Part of a small language model's weights: 2 heads of 64 (1 for keys and values), untied embeddings.
Each number is 200 + 30 x the weight over its row's rms, rounded and kept within 0 to 999. Layers, rows and columns count from 0. The size before them is the row's rms in percent of the matrix's.

# layer 2 attention query, 128x128, rms 0.0491, rows 29-46,92-110, columns 0-127
109,209,182,238,145,208,185,193,178,209,166,176,170,218,243,256,232,206,184,217,234,152,217,209,242,201,204,150,240,213,209,217,205,195,223,241,171,205,206,182,119,184,204,253,164,256,151,215,233,194,236,258,169,161,172,214,217,210,193,261,234,200,218,189,189,215,193,225,222,219,211,224,180,203,195,238,199,184,174,188,202,160,164,267,160,251,216,239,160,237,194,218,254,164,162,202,139,192,199,180,197,129,145,188,206,178,196,215,218,157,166,179,177,197,227,222,211,190,245,174,216,206,147,207,236,221,207,205,191
100,184,179,244,210,184,155,205,209,177,124,174,220,177,151,160,227,188,230,184,230,206,224,154,196,204,190,227,192,178,204,184,211,180,216,179,196,203,215,191,192,194,217,223,230,123,149,226,229,220,239,203,191,176,132,223,168,216,131,212,176,236,232,226,229,243,229,192,134,216,222,233,168,217,185,249,211,174,246,209,199,163,219,136,184,199,152,212,191,144,230,178,176,157,199,282,201,186,213,236,170,232,214,245,187,216,170,213,223,201,183,177,186,157,169,206,178,228,247,216,183,232,211,247,188,199,221,232,216
100,160,187,222,189,214,210,138,196,198,189,198,197,181,206,209,132,248,247,231,241,211,234,254,207,168,195,109,152,217,178,172,243,206,205,224,192,287,198,189,229,225,134,204,183,201,208,201,185,208,178,151,142,192,231,170,205,165,194,232,212,169,254,214,189,179,122,212,179,213,205,212,190,203,170,260,188,169,259,199,217,188,165,212,227,178,212,218,196,154,171,213,230,165,194,179,205,170,186,217,214,222,179,177,218,194,216,228,234,210,241,214,224,226,240,205,231,183,268,196,223,175,191,187,188,195,230,248,185
097,207,196,221,206,207,217,245,209,210,145,152,248,200,285,185,195,176,223,233,187,193,259,219,199,207,197,151,166,238,232,208,188,212,213,161,238,218,192,216,215,212,225,229,235,185,216,229,180,190,101,182,183,176,197,164,235,231,230,186,228,208,216,217,233,191,211,169,262,208,265,217,196,200,203,207,219,198,184,169,217,168,198,223,255,179,135,165,216,172,174,205,158,135,233,240,207,210,212,264,243,176,173,206,174,194,161,181,202,190,224,192,183,175,225,226,179,145,205,176,180,166,234,224,234,194,192,239,243
098,210,190,190,203,218,168,137,205,196,176,188,222,157,195,143,245,213,224,167,201,253,188,186,247,185,178,213,183,213,209,232,203,197,218,187,177,230,168,168,193,237,178,186,172,152,140,237,213,229,211,176,162,213,170,151,210,197,178,225,195,183,229,181,184,232,226,163,246,202,203,144,216,244,229,130,170,223,244,211,140,213,199,198,251,230,189,216,209,247,236,244,190,200,253,186,192,199,153,204,181,185,202,247,171,257,264,183,161,193,171,225,174,210,241,235,198,158,234,176,187,198,220,225,226,255,177,194,151
101,211,204,222,209,198,205,215,187,195,190,209,164,137,159,183,131,187,190,192,216,175,218,203,258,177,168,222,235,178,215,241,157,220,175,247,188,197,225,262,160,243,171,163,195,189,162,184,208,194,231,209,165,170,151,185,197,207,188,222,217,210,197,234,176,223,204,239,201,198,219,220,148,186,142,179,201,169,229,249,158,183,244,233,202,195,190,178,205,187,186,239,256,176,210,224,198,200,165,183,178,225,241,192,181,221,171,184,157,254,138,268,194,130,226,211,261,133,221,200,197,153,198,168,217,218,181,171,177
098,228,142,199,225,199,255,250,182,206,192,183,155,180,189,177,218,212,206,212,212,219,228,280,195,209,186,250,228,188,240,187,198,188,214,224,230,250,197,195,264,235,215,213,224,207,167,166,212,175,171,186,187,191,148,205,210,231,197,178,234,165,279,205,196,191,211,166,194,168,152,217,216,182,218,151,175,242,199,225,172,206,260,173,189,169,155,121,190,204,204,243,190,191,235,168,165,225,228,265,237,217,173,174,177,131,231,153,196,222,179,163,178,235,191,170,185,208,201,201,205,182,214,211,186,255,172,217,183
095,154,231,203,243,256,181,233,145,197,200,230,202,213,208,207,156,246,184,240,233,176,198,226,183,138,160,215,189,205,192,198,193,181,188,217,252,189,204,271,144,198,159,157,205,229,175,205,203,165,210,184,161,171,168,182,198,196,129,191,177,159,201,218,217,213,171,215,202,181,205,215,205,151,170,171,210,250,191,205,262,222,212,172,220,237,241,174,171,203,203,231,227,175,159,203,253,228,229,179,221,186,195,194,212,192,201,156,184,151,216,181,201,197,249,243,191,213,240,214,164,240,209,266,180,151,272,193,238
094,215,247,163,178,199,149,180,194,226,246,227,189,215,218,246,190,206,182,194,156,215,241,245,258,184,121,175,186,182,198,171,114,180,221,192,246,207,227,169,166,204,235,218,123,204,165,227,245,198,158,209,166,249,198,239,224,199,203,193,175,209,174,170,158,253,172,189,249,211,200,217,206,224,151,210,175,175,218,141,224,244,235,203,229,221,184,208,166,233,237,172,192,171,191,209,183,220,209,191,198,208,179,175,162,179,225,213,197,231,187,177,254,187,247,199,240,193,224,199,194,227,175,193,215,232,247,233,164
107,191,190,229,240,219,129,175,164,191,188,212,238,234,190,175,188,189,152,189,186,172,220,195,243,193,196,216,257,248,195,195,155,227,150,230,143,201,229,226,195,158,164,217,192,185,202,217,182,240,224,156,211,190,178,168,249,186,192,176,183,245,202,187,240,182,229,201,244,224,183,204,171,186,147,269,218,177,214,162,172,239,215,201,209,158,238,206,189,199,183,184,207,205,223,184,239,263,199,228,201,251,220,233,175,158,197,196,208,219,188,193,232,237,172,220,208,221,152,101,219,169,164,148,183,239,162,224,203
096,224,184,199,250,226,203,220,215,230,217,206,194,151,216,240,202,186,152,218,247,216,154,217,168,175,225,204,183,182,198,244,216,168,227,179,243,215,180,225,201,197,250,221,197,192,202,147,202,163,208,215,225,228,153,215,229,113,214,142,201,197,240,217,163,181,167,149,134,184,166,182,150,209,178,180,232,198,253,236,225,201,243,198,170,217,153,189,144,189,229,203,216,216,237,143,166,206,240,219,196,202,153,132,182,187,236,237,200,236,214,215,185,186,197,276,181,186,183,228,231,204,184,197,199,223,220,235,202
092,239,231,200,139,191,179,135,212,214,211,201,256,199,223,166,222,224,248,180,196,137,259,201,224,201,155,195,180,221,162,210,156,178,201,223,165,166,230,198,183,233,217,177,224,216,214,216,219,150,202,256,237,136,233,242,160,166,205,151,208,207,216,191,215,179,217,227,175,167,227,158,171,170,175,225,182,203,263,250,241,240,139,208,170,184,190,185,217,220,178,256,199,201,212,202,204,199,229,201,230,195,214,159,150,186,197,236,229,225,205,263,167,188,183,187,166,193,217,226,170,241,245,225,202,219,194,220,163
108,156,218,186,190,202,168,187,195,154,210,228,197,217,197,177,171,192,209,191,196,237,265,225,200,192,255,245,220,215,185,207,190,207,192,188,143,235,188,186,221,153,195,234,212,203,260,146,179,230,225,263,169,239,246,229,197,203,193,199,167,185,259,185,211,215,166,215,208,237,208,199,251,179,131,247,206,244,217,186,183,225,240,134,218,234,227,189,186,208,175,200,213,207,163,169,250,169,238,219,191,174,229,189,224,223,243,154,263,172,154,241,199,176,201,250,195,223,188,187,196,184,187,239,136,164,227,181,170
107,233,264,209,230,236,148,192,198,186,144,200,169,238,154,190,225,174,179,193,239,167,159,208,174,191,212,203,136,237,206,166,209,201,189,210,220,191,148,163,200,221,162,179,196,210,178,188,201,187,251,255,239,148,239,209,206,194,204,224,130,158,189,157,182,165,198,161,219,197,204,165,163,176,245,247,204,212,232,230,215,192,176,217,215,222,175,219,193,188,191,201,187,120,195,191,241,219,152,242,210,181,149,211,172,194,209,179,204,236,179,246,192,184,187,195,206,173,219,227,250,187,260,211,223,238,227,244,263
115,175,210,190,212,213,209,191,184,177,222,208,240,215,194,147,195,214,252,225,300,168,162,166,205,173,168,182,254,189,227,224,178,235,207,244,258,189,197,238,186,214,238,202,189,182,125,227,198,192,184,195,228,176,205,190,192,214,211,164,213,146,185,184,253,196,169,209,229,203,191,204,167,202,220,187,206,182,202,192,231,203,152,208,159,181,217,229,176,145,194,198,276,184,180,222,97,150,248,170,165,142,223,228,199,183,248,222,198,172,222,207,191,190,170,219,174,189,198,163,207,231,232,195,249,188,228,202,183
103,258,184,181,255,148,236,203,210,160,182,168,175,197,221,237,220,175,170,195,249,225,182,156,239,192,196,186,206,201,176,190,210,174,256,189,208,222,176,158,258,224,165,147,146,213,275,192,223,199,267,179,218,223,173,191,176,220,188,202,243,185,249,191,214,158,180,192,212,193,193,213,182,220,205,198,147,251,163,179,163,169,187,231,194,197,228,191,167,188,142,195,217,232,192,217,106,240,205,209,190,180,179,237,191,155,197,216,219,211,211,203,223,249,212,213,190,190,176,195,219,235,231,273,242,187,194,174,220
099,230,164,204,185,238,223,136,209,188,187,221,198,211,181,199,232,202,161,175,165,229,201,199,186,107,180,191,163,206,200,186,158,222,153,196,212,188,225,180,257,222,199,269,192,191,191,195,190,223,164,171,279,187,209,98,241,214,219,177,152,204,207,175,235,208,189,146,223,202,208,188,203,184,247,227,197,212,164,179,233,189,197,217,213,176,226,245,159,208,191,130,204,211,224,201,178,218,185,195,169,250,146,231,241,188,240,214,211,203,183,188,222,267,146,225,196,211,229,192,160,215,185,216,171,218,188,174,225
112,199,198,171,210,187,211,206,243,182,247,257,152,225,217,184,201,183,149,264,212,235,195,217,244,220,198,254,177,190,242,125,215,258,176,165,158,199,212,210,188,172,193,143,172,171,212,227,209,242,207,223,214,180,124,213,265,153,140,199,205,210,189,186,213,178,192,223,192,198,240,236,182,207,185,232,173,168,238,207,212,222,183,222,197,201,202,165,219,255,193,145,165,193,190,225,165,208,181,202,186,219,270,207,177,194,194,193,167,242,212,210,232,239,141,218,175,132,215,184,165,163,189,218,184,206,190,182,183
104,207,221,176,236,200,169,136,215,196,209,168,165,221,269,214,227,223,172,167,184,251,176,103,182,175,253,217,211,221,198,241,209,207,188,222,215,163,200,149,228,202,198,199,189,184,152,213,230,205,181,230,260,190,150,258,200,173,262,204,182,225,212,162,197,219,187,203,142,210,231,232,235,215,168,146,172,223,192,199,144,224,231,235,202,194,159,234,248,188,192,168,173,167,194,219,182,173,190,197,159,193,246,132,158,186,210,213,204,212,224,180,189,243,201,203,165,181,232,181,219,190,250,203,196,234,206,174,221
106,188,161,223,223,203,223,175,230,228,171,173,208,190,215,222,257,230,220,178,212,161,189,202,210,159,223,193,191,224,208,200,203,214,227,201,195,158,204,162,213,224,241,192,232,189,222,221,219,156,137,243,249,224,144,201,164,218,162,254,226,169,154,200,220,216,185,178,239,226,215,208,151,189,208,172,234,137,238,168,158,207,239,179,188,192,183,213,176,205,185,186,179,185,185,230,206,194,148,204,166,210,249,244,169,134,172,268,166,207,291,185,215,172,217,200,117,160,180,210,182,182,212,166,168,183,201,208,220
104,231,193,243,255,182,177,239,198,187,171,237,201,178,240,233,179,192,182,233,197,199,232,165,245,152,249,156,208,148,216,262,214,175,211,251,189,159,225,221,212,203,166,164,144,192,215,216,251,180,169,224,186,171,240,219,234,196,175,204,203,174,141,211,201,174,214,197,197,190,211,196,177,199,252,191,190,171,255,217,233,245,197,219,178,192,184,154,168,236,143,151,157,189,180,214,176,219,163,224,230,186,217,192,228,217,174,289,184,185,198,180,166,214,218,185,134,222,181,183,217,256,234,189,214,164,171,186,180
114,214,159,149,167,187,196,247,203,178,202,249,191,217,187,227,125,169,170,231,202,161,192,224,193,166,179,232,201,171,188,208,175,190,212,139,193,186,207,220,203,196,210,227,214,185,210,157,234,270,185,149,192,228,188,216,218,259,204,205,226,241,232,248,226,184,200,201,195,220,239,183,190,260,123,173,177,171,257,244,216,192,201,216,165,224,211,207,197,226,223,208,168,175,210,186,232,128,247,234,165,230,184,170,200,201,212,277,185,198,131,213,185,175,219,170,203,136,216,240,204,193,187,194,184,155,205,210,197
100,205,177,203,194,219,198,256,176,185,155,210,236,247,247,198,180,135,171,243,164,241,224,181,184,256,231,203,169,164,199,252,204,218,205,237,204,197,176,186,197,197,147,231,196,164,213,146,260,236,199,183,156,204,219,197,208,170,253,196,244,190,179,182,163,210,238,185,161,173,218,211,195,137,154,226,153,171,212,250,191,166,213,243,187,216,207,207,199,255,233,168,236,240,169,166,231,188,205,164,190,197,217,162,194,243,244,172,230,214,221,222,209,141,188,206,170,244,239,184,225,178,209,139,209,181,203,192,197
100,186,184,256,188,204,194,170,209,178,225,209,222,203,192,203,183,221,130,190,184,213,220,195,175,234,187,248,210,157,150,210,207,240,203,176,278,242,223,235,191,201,235,225,224,164,180,170,162,191,221,168,203,204,205,196,182,161,220,175,202,236,206,168,230,229,231,185,194,175,187,205,210,212,207,218,153,230,197,168,152,223,190,279,194,216,215,264,175,224,200,203,175,245,224,127,251,201,195,181,202,164,218,197,234,171,226,212,198,124,166,190,214,256,188,203,143,225,224,210,144,178,172,281,220,162,217,212,192
104,235,149,226,207,190,228,185,242,229,175,191,204,159,205,188,226,164,292,185,159,160,222,176,157,198,229,165,188,245,193,207,262,203,238,146,205,172,229,173,219,232,261,161,263,195,206,160,191,176,180,190,233,164,161,204,212,192,216,214,205,231,193,176,254,258,236,191,169,203,222,181,244,200,218,157,221,201,221,199,269,207,203,232,176,227,244,226,208,183,223,231,204,218,163,234,209,177,237,200,216,184,158,232,157,251,192,242,155,188,186,197,233,220,181,198,217,211,231,176,212,140,229,199,212,218,178,227,196
099,178,235,204,195,96,195,211,217,189,225,166,237,249,198,182,181,227,142,236,222,202,162,158,180,194,199,216,270,209,182,153,209,187,169,203,220,233,215,209,251,196,198,202,206,199,128,175,240,222,188,195,185,231,200,165,155,198,185,237,207,190,214,202,200,185,270,185,216,210,204,201,229,188,214,173,233,268,186,195,201,252,127,189,189,240,162,193,223,193,203,179,162,211,221,208,239,225,188,163,237,227,207,137,233,212,190,156,211,178,220,225,179,268,212,255,207,249,195,207,198,222,219,213,191,202,155,228,227
117,136,210,261,165,249,142,219,243,216,222,203,188,157,143,188,171,202,209,244,160,148,225,192,257,240,253,215,192,240,264,208,186,207,228,214,225,192,197,172,239,276,177,230,184,183,170,208,214,213,186,184,206,108,212,216,190,198,204,225,233,176,191,228,229,214,193,216,207,230,201,135,169,180,179,252,196,174,222,237,138,213,200,181,211,167,249,228,222,200,208,217,228,134,182,215,201,161,214,182,187,178,194,196,195,208,142,191,207,188,214,181,204,207,179,165,243,185,191,215,162,179,229,174,212,199,205,168,213
106,172,241,164,247,216,148,206,206,168,205,174,208,244,216,191,244,232,178,256,172,262,253,165,224,172,209,182,176,204,254,179,182,230,180,219,225,137,232,219,212,168,195,196,192,212,178,176,128,174,209,162,210,158,212,244,207,169,173,206,233,216,176,215,217,220,205,219,219,241,220,179,201,191,203,237,167,178,233,210,190,174,248,194,197,152,178,196,209,225,221,190,238,211,220,195,149,193,226,190,184,186,145,182,230,165,215,251,210,190,200,152,186,223,272,173,180,178,225,119,168,168,190,164,226,222,166,228,241
104,194,243,177,216,190,195,185,140,153,263,237,197,192,245,113,153,194,190,230,250,240,241,173,221,189,186,173,200,191,223,185,181,284,218,226,220,187,224,189,212,206,198,129,193,197,221,195,260,262,215,179,164,217,178,193,174,222,203,202,170,179,230,187,203,197,255,160,206,211,232,174,263,225,210,200,192,237,166,209,211,179,173,181,163,192,217,210,267,210,186,245,179,242,263,191,191,187,135,230,207,205,171,171,225,236,169,216,175,186,213,189,245,196,196,177,195,212,202,172,220,171,185,195,169,244,219,201,203
098,227,230,179,195,234,196,193,226,204,198,204,194,239,215,170,242,134,209,180,240,214,194,183,161,239,163,183,222,178,197,150,203,221,168,185,181,241,134,201,199,238,208,227,204,186,233,216,150,189,145,174,241,169,188,192,200,199,214,225,224,193,191,241,198,194,175,211,200,177,188,199,212,258,240,183,137,201,190,199,209,171,157,218,184,192,198,213,205,273,235,258,111,199,183,141,176,192,144,263,205,210,199,171,164,149,182,233,176,192,185,187,231,191,206,159,193,262,214,200,180,265,191,217,150,185,219,190,163
113,142,201,210,207,156,150,208,240,274,173,199,213,153,210,177,206,200,239,230,149,121,193,214,186,182,154,206,135,220,146,183,192,150,225,200,181,187,186,225,220,195,177,204,158,172,181,257,237,169,185,212,243,166,230,245,219,192,197,151,164,184,209,142,200,180,182,193,186,219,221,215,217,189,213,183,222,224,196,201,184,190,213,174,161,189,212,231,213,192,238,201,199,237,197,238,198,234,108,190,172,172,171,216,239,244,214,191,259,234,208,246,214,191,194,227,238,212,192,145,194,195,244,244,202,193,207,188,232
098,201,203,189,229,194,244,190,190,201,206,218,197,181,230,161,188,163,170,158,200,197,181,182,176,203,196,233,222,199,229,191,164,187,186,182,183,228,196,212,193,200,147,253,189,182,210,206,159,208,191,176,173,185,180,191,162,180,201,219,178,183,159,160,147,180,196,179,184,160,229,210,226,168,204,186,181,214,152,171,187,224,155,176,177,144,208,162,273,190,236,209,173,284,212,169,246,300,232,225,230,183,198,231,164,171,183,169,203,125,177,217,243,234,224,193,162,218,202,179,244,259,206,243,178,216,245,146,184
110,176,174,248,244,184,240,222,166,191,234,236,188,190,229,151,197,171,237,239,223,236,221,176,178,146,197,199,202,216,157,190,236,215,178,211,185,178,250,201,223,226,240,199,220,192,212,129,246,227,190,204,162,183,205,189,192,192,195,211,242,211,201,199,220,196,232,215,132,198,216,178,183,258,194,244,191,160,218,194,264,209,224,218,194,190,220,192,205,210,224,229,190,175,134,227,179,191,219,175,171,160,202,189,174,162,208,200,209,207,203,227,190,200,127,161,210,275,183,171,266,216,128,172,147,253,171,230,178
110,199,225,207,211,148,171,202,181,221,245,181,180,159,238,231,204,252,189,226,278,171,207,152,204,166,230,208,151,187,200,178,187,177,183,200,215,214,186,238,177,217,251,184,173,186,178,209,199,221,194,229,203,161,258,198,112,232,256,201,177,210,235,165,153,199,230,181,222,184,153,198,159,184,218,184,256,197,208,208,191,174,189,226,206,219,174,174,222,191,264,163,172,180,156,190,164,201,169,199,219,215,204,190,221,205,216,146,214,199,227,214,150,206,156,217,187,194,234,248,169,191,252,264,141,230,233,170,173
097,218,178,205,225,213,156,192,193,167,231,223,232,192,211,199,187,184,150,160,220,214,165,223,183,164,208,206,233,274,255,219,199,261,243,176,202,227,156,208,185,193,216,179,214,206,193,191,242,243,178,161,219,179,165,197,178,153,183,172,246,223,204,194,210,172,183,179,192,164,220,180,192,158,223,206,145,247,208,192,200,213,185,169,178,223,221,225,168,260,236,207,175,180,210,184,190,206,219,174,222,204,160,229,309,141,167,153,235,146,232,225,212,195,182,272,192,203,190,227,248,251,236,199,209,174,185,216,203
103,193,190,174,183,180,259,234,174,188,165,183,210,220,205,194,147,184,187,174,215,190,198,176,201,250,191,232,157,180,152,271,178,162,175,173,239,239,258,127,215,239,200,185,217,218,182,172,179,294,259,180,195,172,243,226,185,217,222,198,221,198,217,186,233,236,190,257,198,188,209,168,220,264,209,209,196,204,188,186,172,191,187,255,178,241,204,167,198,197,225,219,115,181,223,187,170,195,222,189,173,171,195,221,157,236,255,175,220,247,212,218,189,201,173,200,194,224,181,194,200,232,152,199,204,154,228,215,215
098,213,162,202,252,188,196,193,239,207,198,225,154,191,165,236,229,204,200,227,170,188,183,197,209,199,161,210,235,181,226,193,223,170,201,221,202,225,197,181,141,167,233,228,232,213,251,197,158,224,181,187,170,170,231,185,238,224,177,185,207,237,227,227,142,210,185,182,189,227,168,223,173,266,174,164,185,165,238,219,195,208,237,139,172,210,230,239,186,160,218,180,163,259,174,108,181,144,192,166,240,190,154,221,200,205,170,223,180,237,229,205,230,222,236,152,227,208,208,212,163,233,222,172,206,156,188,132,230
# layer 2 attention key, 64x128, rms 0.0484, rows 28-45, columns 0-127
101,179,138,250,165,206,231,140,167,253,207,210,172,209,208,246,191,196,200,199,190,179,182,219,177,161,251,200,198,195,190,161,171,196,211,179,229,201,167,140,188,224,209,225,199,193,200,205,150,185,200,202,127,187,184,185,184,227,193,167,194,171,201,161,196,199,281,127,228,208,231,229,156,188,228,214,186,182,209,167,227,251,174,205,163,255,231,230,196,209,145,198,166,278,220,198,267,215,178,205,164,210,165,218,182,185,266,210,224,216,172,199,232,265,170,208,195,233,199,217,220,227,209,217,217,220,198,211,161
097,218,166,208,167,162,222,246,189,211,214,228,208,180,231,224,197,266,204,242,169,213,176,196,168,180,156,216,240,220,185,232,197,194,235,222,278,154,177,238,271,234,226,173,227,184,209,218,189,178,250,237,173,242,159,214,188,193,233,196,155,138,207,183,222,210,171,199,240,201,182,160,188,210,225,205,238,171,136,243,239,162,218,190,176,180,128,249,229,199,221,204,215,233,192,193,173,210,202,181,162,220,185,212,252,186,213,250,153,210,198,219,191,201,201,155,237,163,171,194,191,182,181,137,228,187,233,203,174
104,243,226,188,182,244,205,180,210,212,155,221,233,268,168,191,224,153,199,187,191,206,172,253,171,192,197,255,182,217,218,171,196,193,168,248,165,170,241,218,198,178,222,238,197,207,202,222,221,169,194,161,269,171,250,281,223,210,233,199,184,233,152,188,198,185,243,157,219,174,188,168,197,168,271,240,207,207,181,175,142,150,167,203,236,203,247,186,201,236,199,225,219,264,183,182,154,220,185,212,192,199,158,147,241,217,207,178,193,227,211,204,222,231,188,138,235,179,170,221,185,188,198,227,205,204,233,210,208
109,211,175,177,257,176,221,261,218,212,158,224,208,211,234,198,193,193,207,250,210,187,210,220,233,240,236,206,199,176,218,177,229,221,232,180,200,165,219,203,161,164,224,171,217,208,211,165,224,201,243,157,182,253,223,232,234,147,173,186,235,227,138,277,180,199,175,200,156,268,211,183,171,228,216,208,162,211,174,203,263,211,243,201,181,174,213,218,199,187,231,130,192,187,238,170,184,212,217,173,208,192,166,208,163,194,174,225,174,203,197,269,174,158,204,219,199,140,260,200,186,218,176,156,196,224,160,192,152
095,235,260,199,256,264,228,212,235,177,223,185,244,222,173,235,168,186,210,189,196,177,206,207,234,191,253,214,124,189,210,175,233,162,204,212,185,145,230,187,199,207,202,199,169,161,176,204,169,251,191,215,200,254,184,203,186,205,171,196,213,227,199,220,229,193,218,234,168,216,225,172,226,152,203,176,159,221,231,178,176,209,241,237,247,206,142,173,168,207,130,169,233,208,208,190,178,226,198,180,183,267,190,233,160,152,216,207,176,217,168,221,219,164,248,223,219,207,225,186,230,225,203,126,222,240,247,176,173
099,180,194,159,204,236,165,197,225,181,188,163,204,193,228,126,184,209,165,252,168,196,165,250,218,197,193,209,187,207,215,200,202,273,170,185,244,219,201,221,188,217,248,176,160,221,207,144,167,211,187,173,183,195,205,193,249,177,177,264,243,176,217,216,242,202,247,188,200,232,189,238,199,153,232,111,177,250,142,177,209,168,208,162,202,204,212,173,169,200,242,218,157,247,191,163,206,208,187,215,184,187,200,226,236,242,199,172,230,191,224,236,224,183,203,227,166,203,204,158,197,147,254,211,150,211,189,166,241
099,179,253,228,192,196,175,213,150,213,154,235,151,191,233,168,210,186,163,284,159,184,207,198,209,262,189,181,196,198,200,214,217,231,227,208,230,241,164,113,203,258,202,189,190,212,163,248,246,230,189,220,181,256,216,207,230,161,187,199,187,207,179,195,220,166,247,153,159,205,182,193,172,175,176,226,233,169,138,249,171,183,206,217,200,253,228,180,217,218,209,214,158,206,202,220,193,173,232,166,208,185,206,241,217,184,160,212,182,228,189,223,188,173,241,152,162,172,206,218,199,193,246,237,195,180,253,241,182
098,145,241,195,177,221,199,179,192,160,250,168,163,187,237,252,197,144,214,268,182,177,213,192,209,200,242,212,184,201,137,257,185,177,177,206,178,224,232,209,197,237,270,155,171,203,233,173,194,193,222,200,220,211,191,224,187,161,194,184,146,231,178,167,195,250,225,220,204,226,222,212,195,192,234,187,204,204,168,215,213,216,171,198,139,260,190,231,233,165,211,179,204,163,179,222,254,206,172,209,218,190,170,162,250,224,180,227,261,219,215,167,195,265,220,199,196,261,175,172,155,164,206,185,199,161,240,197,231
102,204,217,177,170,140,149,147,240,181,142,208,253,214,159,149,169,194,166,171,223,245,177,134,205,212,216,197,153,199,175,219,219,182,240,212,156,220,211,213,210,218,149,215,181,169,217,211,215,182,208,150,231,273,238,167,230,206,231,210,229,142,170,243,178,188,163,193,211,240,206,219,206,191,195,204,157,221,165,207,221,225,202,251,187,173,203,216,167,174,165,167,218,224,172,206,236,139,249,166,191,200,145,192,216,275,215,226,187,177,180,226,226,214,222,234,231,161,221,193,183,209,202,172,191,201,205,231,205
110,190,212,217,231,203,193,196,221,254,193,196,165,221,215,152,238,237,219,206,176,222,174,246,196,164,174,206,232,179,184,193,214,194,262,232,189,208,233,222,194,259,219,250,242,194,205,199,146,254,217,179,201,185,194,216,192,169,268,206,201,177,212,198,217,178,174,226,247,202,227,163,195,215,235,251,195,241,207,230,201,191,225,242,199,142,174,182,195,236,162,198,189,222,211,229,246,156,184,171,205,199,168,166,211,241,145,179,253,236,248,178,166,161,205,236,164,187,187,132,237,154,179,234,168,162,159,177,149
099,240,211,209,153,164,231,163,209,177,198,243,214,140,194,242,176,194,204,189,202,117,236,221,180,233,186,235,170,214,226,210,190,174,162,239,190,218,186,209,234,168,239,254,239,131,186,159,156,218,232,145,194,188,190,171,260,215,187,272,213,175,206,188,197,192,190,179,250,235,167,216,208,185,182,229,190,173,233,202,207,179,192,206,210,200,205,195,223,180,205,232,208,219,175,195,208,178,212,173,239,176,178,209,225,152,266,121,198,181,257,203,177,191,182,225,190,171,215,206,186,165,276,219,183,152,169,206,204
094,155,179,229,155,228,275,179,208,150,264,208,224,192,242,196,212,215,227,216,206,214,157,192,163,243,212,235,203,203,229,191,150,238,150,139,210,248,244,168,194,195,200,238,179,170,219,198,204,203,135,178,192,219,227,157,191,182,226,191,194,221,217,142,138,191,184,263,228,215,158,214,159,241,226,165,171,240,219,224,204,262,246,235,174,166,230,197,189,172,181,224,216,245,218,178,187,210,190,200,230,173,145,160,182,203,165,198,220,231,183,232,173,189,218,172,195,221,226,207,216,176,195,199,193,198,247,202,162
101,184,207,193,232,181,200,225,115,228,246,188,219,183,201,193,216,205,164,190,218,145,172,181,238,166,259,115,165,233,206,180,211,206,200,233,206,248,217,185,205,173,241,203,212,223,144,148,189,232,160,197,196,207,185,191,240,173,186,223,193,195,187,201,202,197,151,170,222,189,226,231,194,212,244,243,235,189,169,199,218,207,264,157,263,236,214,190,193,153,172,177,248,179,179,214,254,193,180,217,184,211,215,248,189,215,231,180,179,171,231,175,162,161,149,230,238,208,207,224,211,152,185,143,230,242,208,206,231
107,195,193,205,222,167,169,183,233,199,191,254,193,212,180,183,246,253,208,176,286,196,227,198,207,176,176,158,210,215,177,150,239,207,165,202,229,210,247,251,212,184,174,216,143,235,174,233,226,223,179,200,212,224,186,174,194,136,179,156,218,204,163,208,181,191,218,183,228,191,207,203,226,199,227,201,168,174,185,186,200,211,134,207,145,128,217,236,208,162,200,151,180,152,198,234,160,155,183,152,214,258,204,219,216,147,175,189,157,273,191,191,167,193,181,209,213,194,210,255,226,164,223,184,206,199,193,197,256
109,197,228,251,180,189,230,228,214,153,178,239,202,159,200,239,199,225,247,193,189,209,173,215,196,229,210,202,206,213,222,221,247,192,242,160,201,239,194,221,179,216,154,288,175,172,171,195,192,181,153,178,177,168,236,161,203,196,156,177,188,250,193,237,223,204,194,174,158,180,278,196,221,153,196,146,175,211,160,224,265,209,188,211,204,206,235,147,185,227,179,200,252,164,195,168,189,192,240,218,174,206,222,183,203,180,181,155,164,142,219,197,220,198,177,210,222,139,260,176,158,250,179,206,243,216,192,181,213
101,264,229,160,185,213,188,195,169,203,194,210,179,204,183,195,219,166,191,140,234,171,209,185,236,215,218,226,175,196,135,185,186,185,186,197,211,186,225,196,181,274,230,233,209,185,176,120,177,188,248,273,168,205,186,220,208,207,204,177,221,180,201,227,163,187,229,195,245,179,157,233,163,257,263,179,175,264,145,191,194,222,248,199,209,223,192,201,183,229,235,180,232,204,200,235,198,188,243,222,246,184,125,149,234,189,221,169,203,161,211,155,185,211,201,166,174,239,173,226,213,235,162,219,191,191,222,193,226
097,180,192,159,160,174,200,221,169,189,186,186,221,226,207,223,153,193,215,216,180,151,257,190,174,195,188,255,157,116,221,239,251,184,196,243,250,200,259,217,211,233,251,214,258,191,214,197,190,192,171,191,207,202,187,186,197,185,229,184,201,184,144,178,193,251,231,196,223,197,220,217,224,178,220,215,117,180,158,211,250,217,165,185,210,184,184,208,192,196,226,255,204,181,196,192,184,208,154,207,232,163,246,216,183,227,241,227,236,189,203,165,183,213,171,177,219,252,167,171,176,234,140,150,198,132,176,204,213
101,197,193,218,243,234,202,215,207,187,223,214,214,174,204,212,264,205,175,206,169,144,147,157,158,214,188,210,201,202,248,231,247,165,211,189,165,184,207,258,166,199,172,203,211,207,254,162,203,198,229,194,183,183,235,238,203,221,187,210,175,154,225,222,181,174,211,186,237,177,172,210,185,201,195,213,205,207,189,183,217,245,213,237,171,202,131,198,153,214,155,253,214,210,238,194,151,249,181,157,200,193,255,273,176,223,226,229,183,134,198,227,211,165,264,223,146,135,178,160,243,188,202,192,201,154,212,204,193